config = dict(
    n_layer=12,
    d_model=256,
    n_head=4,
    n_kv_head=4,
    head_dim=64,
    d_mlp=512,
    vocab_size=1898,
    activation='reglu',
    norm='layernorm',
    norm_place='pre',
    norm_eps=1e-06,
    positions='learned',
    qk_norm=False,
    attn_scale=0.125,
    bias='all',
    tie_embeddings=True,
    parallel_block=False,
    init='uniform',
    init_std_qkv=0.0419,
    init_std_o=0.0,
    init_std_up=0.0419,
    init_std_down=0.0,
    optimizer='muon_variant',
    lr=0.0102,
    beta1=0.93,
    weight_decay=0.0,
    lr_head=0.0112,
    warmup_steps=200,
    schedule='wsd',
    decay_fraction=1.0,
    decay_shape='linear',
    final_lr_fraction=0.0,
    batch_tokens=131072,
    seq_len=768,
    doc_mask=True,
    train_tokens=514800000,
    steps=3928,
    dataset='wikipedia_en',
)
Each number is 128 + 32 x the weight over its row's rms, rounded and kept within 0 to 255. Layers, rows and columns count from 0. Numbers have three digits each. The size before them is the row's rms in percent of the matrix's.

# layer 2 MLP gate, 512x256, rms 0.126, rows 234-241, columns 0-127
106:151107050152138101156100126108062090129119109061130108112110140220113120132109107138149093148114091162115120131134129124107145137085144090117079191077092189152108116152156175161168126132109126143099101139124084109108180134197112095132143147086139085129092170071128076118086118152124127161102132161071164126148132121088115077137144081183100116105172169108179121124061110144132095113127
092:124060139185098115142146191150077124168165122143113162145123133105137079107164129135089179161146181174170116128142137084069118135088140116152134059163112119105131128168137100177121070090132102129129118110081116092089132176158090076106117153188115178144135148127058079163098057124117163092120080189090125138149126094074101140181126130129200175127136149107067161128131088072117129144121
100:108154099185105135234120057095157150107106127108120088117098142159092055077119127152065091117150126151102112119123149107125130126117150132171090069162078122133128134127132174194092091103174123139097117199167120123110139130090161117085146118116118178134122068132068189114126133097077122143142076056108168196144146200137105087107139148169108084118146171164110119148144173107123137126112
106:157165033146128148151148106155188073151096174118144148136096172082095121132142165138179165136120146091085115097126146107072116093120127101102136181112111190120066079122138118097146119111210160102154098129072126078119110116086175174157169048162146121151127118165084147156166113125158130130129115159106132153157087085148123130107130081113142143116113171132115120131116137170124156039147
100:116142158046151127101159157149152160126138126188147121142117120102131112124190140130119134179126179114083113161176147086072119094074149108077204085099117119144177101124193103106123148103096082124170137100156157064121189102132090112152121121114132098086153128117122103134123193084110107126150152172109192115123095151163118105071123121115182113148072147136159113108160104107073092186152
101:099094124099134122117164093153125127149156077143127112092214169108131115156092138142125097088100116120087141178139148148107109146187103108114126222111182167108111054144134161141165101128071145164089173115155124106110106140186120148100141084148144079167122093111123079131172137050058132063125138115164153100182124099079153142145136126079089103110131137104080107105197040090146111069087
106:155192190170134135112115177107131144126142138128127131126142104084098091127140132185166102100108110140143176122125155099116120086086117123132165128154075115114135130068147135090133122129124100105141198124151112162163082181139113108123153042155144143128116137109069189178116114118119145135103121108090107162118120124142158170077129118093115162188139164116071109102139110076148131166089
103:084139124141095093129144191152150113143097104143132139117106163115119122162098140166128194094128101179177142139095097147114147152062132078126145145129169175144131134066102177149098125151124116107152098175166169139162163109130098130186110134069186095027081134086120147095149129123087023147129131140124120157127126155106120110136125113171164117103163091168102109099160124153095068203078
# layer 2 MLP up, 512x256, rms 0.129, rows 234-240, columns 0-127
104:079144122099122119139144156146152125145134132151130130133095188121129148128132094153156182141156144113107147106146124150153168101044191091111099172164117100204167139120111079189099165117113081185100089122104092079144029126084162080156112136104069174160137161079071129131109163131095144097168152093100098105098152122140120131113131126137180147166137174179084130175133074134055146101127
086:161130112131154082098131128132127184091057143138134098141155165124071185124069169153181132149174028096145102129145122072151173150150138140155095135113135102080168177123118096154151178140109102204126170113104096110198099066060171162149130129141150131092127094119120165127141127129153117107164154129121135101153144144161107133104106168067133100180168109145150182116116108204162112120137
097:070107190095118104079111113128142082137155135166132134120123155138111140153098118205143172120113157105056153124159112129164139161210172101121122141068106150096147151125165065116058099120144201132134099104076168133123139108113060116151151141164146153113108140106140142103153150168146118067118136159047099085098149078106202165150131126126154190112125143129153125128083163144167110105157
108:146116168137155132140166179153111107158149094115177202119139148101081148165096144128152113123101121094110123146164141142152142098148178158116144147124135185110116105125135109122110171169156079122173172097129146100138154113073096209127175086137135150137132132200113107159112095137109122184074099164192146151120117136154128151183044120157094149176095190104108072108138122124113175084088
098:086214125098155089104139096123141111166139108190143116111171156107149117149167150202114122177191183095109135090169144128084116053089172146097191113068150148169158136117162175140102113137145116100124163112115142091122151120163145165182124102149180132121126100131161072138128124135081111114108181162136166117151133135144099142101095145100170192155115128160112116145134118085051154151139
098:094084145083133181131119155206095113147124147103108089103125062100155186112140088129112139103073167147152199120161133137143126107113156170145180153153159088080086130160128156180177132149112139118164189131157136090119104103197099096129094140092227111149174110114162092041149125117158170120120085092139145162118084100136121158123177109105102120166087100130161131083158116107136171104117
108:146136107189174137163149140108141179127123172142160134119136155098147121121090147136129157089097064117140128100162152119157089149132138195100165152127053129120139166114150135146185099168125117134128149124155122175142118097137159164096129129103102113109154087120225140143076098125126141089133134076159123179109144101083151102135117194196158114139085094166092102140126200100123181113150
# layer 2 MLP down (transposed), 512x256, rms 0.0802, rows 234-240, columns 0-127
104:173123101176136201105064191093096102131090073191099155142090130157178141149141139113070127102154095108164117227140102145102138147106110138130141147129182119175155130125160184104147147154115095124117107141093060141189103096170089153184137099119107187126145146098155108085167122082088101104095127133141137080142097119124102116124141147122099166124083165056107122050141084150149158070083
092:118124072127078095101129174091159129099112141122149120071093162137130150174053120119123171100105144144060106155152122102188158137166117180090141176135147145192110130113131123081156147112132180140133138061104164096068100095137123136120072097137126199127104097132186142097091149099195075130098138122133107117136081160177133121140108138122120076117129132126150100120171157157152107123117
092:088105162156120130189106070140057153169178163103110104145087113125082081139145137106104091127158077163202127128099112182121123128129096148126077144103073138147139080167115109156126050120059145147174181129118151153081165173114183094123071107137101114158133218132153118176128168156169204142101118118191160157114128154151125135121118086150165064232120099134140099126113117129170092152147
102:112150104117060161110100122143167106163160121113167171127170135134146150083117163106084135114140175107122186180089104144144101151105095133145112107070144163126100179088142117119100125139136100110111105074102177168112175140150111146143119106140138182138085093164138225144106108150155100177173148125142099124128120110138175124100131162083150178157133096175175073096075157144145159089107
106:165166111135175127146141131108175162139118117168148074157139063067101146133119161110154099127156140166109109079240139099119120159099146143072160107095160088110145191158132148097133109104130051085115135078114101101135091121114054110137068164150110124142118135118115100142108132076134154138131168133161149129109114149146138108072129116090073150169108103067110107125191152154100139197122
098:131082115134135173076175118153157115074135161105113142136148140159138147188065104133134150135151206110082138115090139136132113168093103086126156173168188115132125115118080116163134172129119163148115155125141138096146062069136105106180091098114155083195122134144166142090085105116113120069168170104094123162179125122107163142091145126050120131119152157088133157147158113091092129093104
105:075078151077114103154091154095139113190161139090145115101152144158092130162146124128136104146114119155128138234110112127139169145059133143128099163128146164113109088127095128110187157141156115102128100118142113134139083136147219080099066151114137145065154165129151140134080122116170106077150131165129169112173127129177118073155116111091176140157189092137180132123131176151097172114089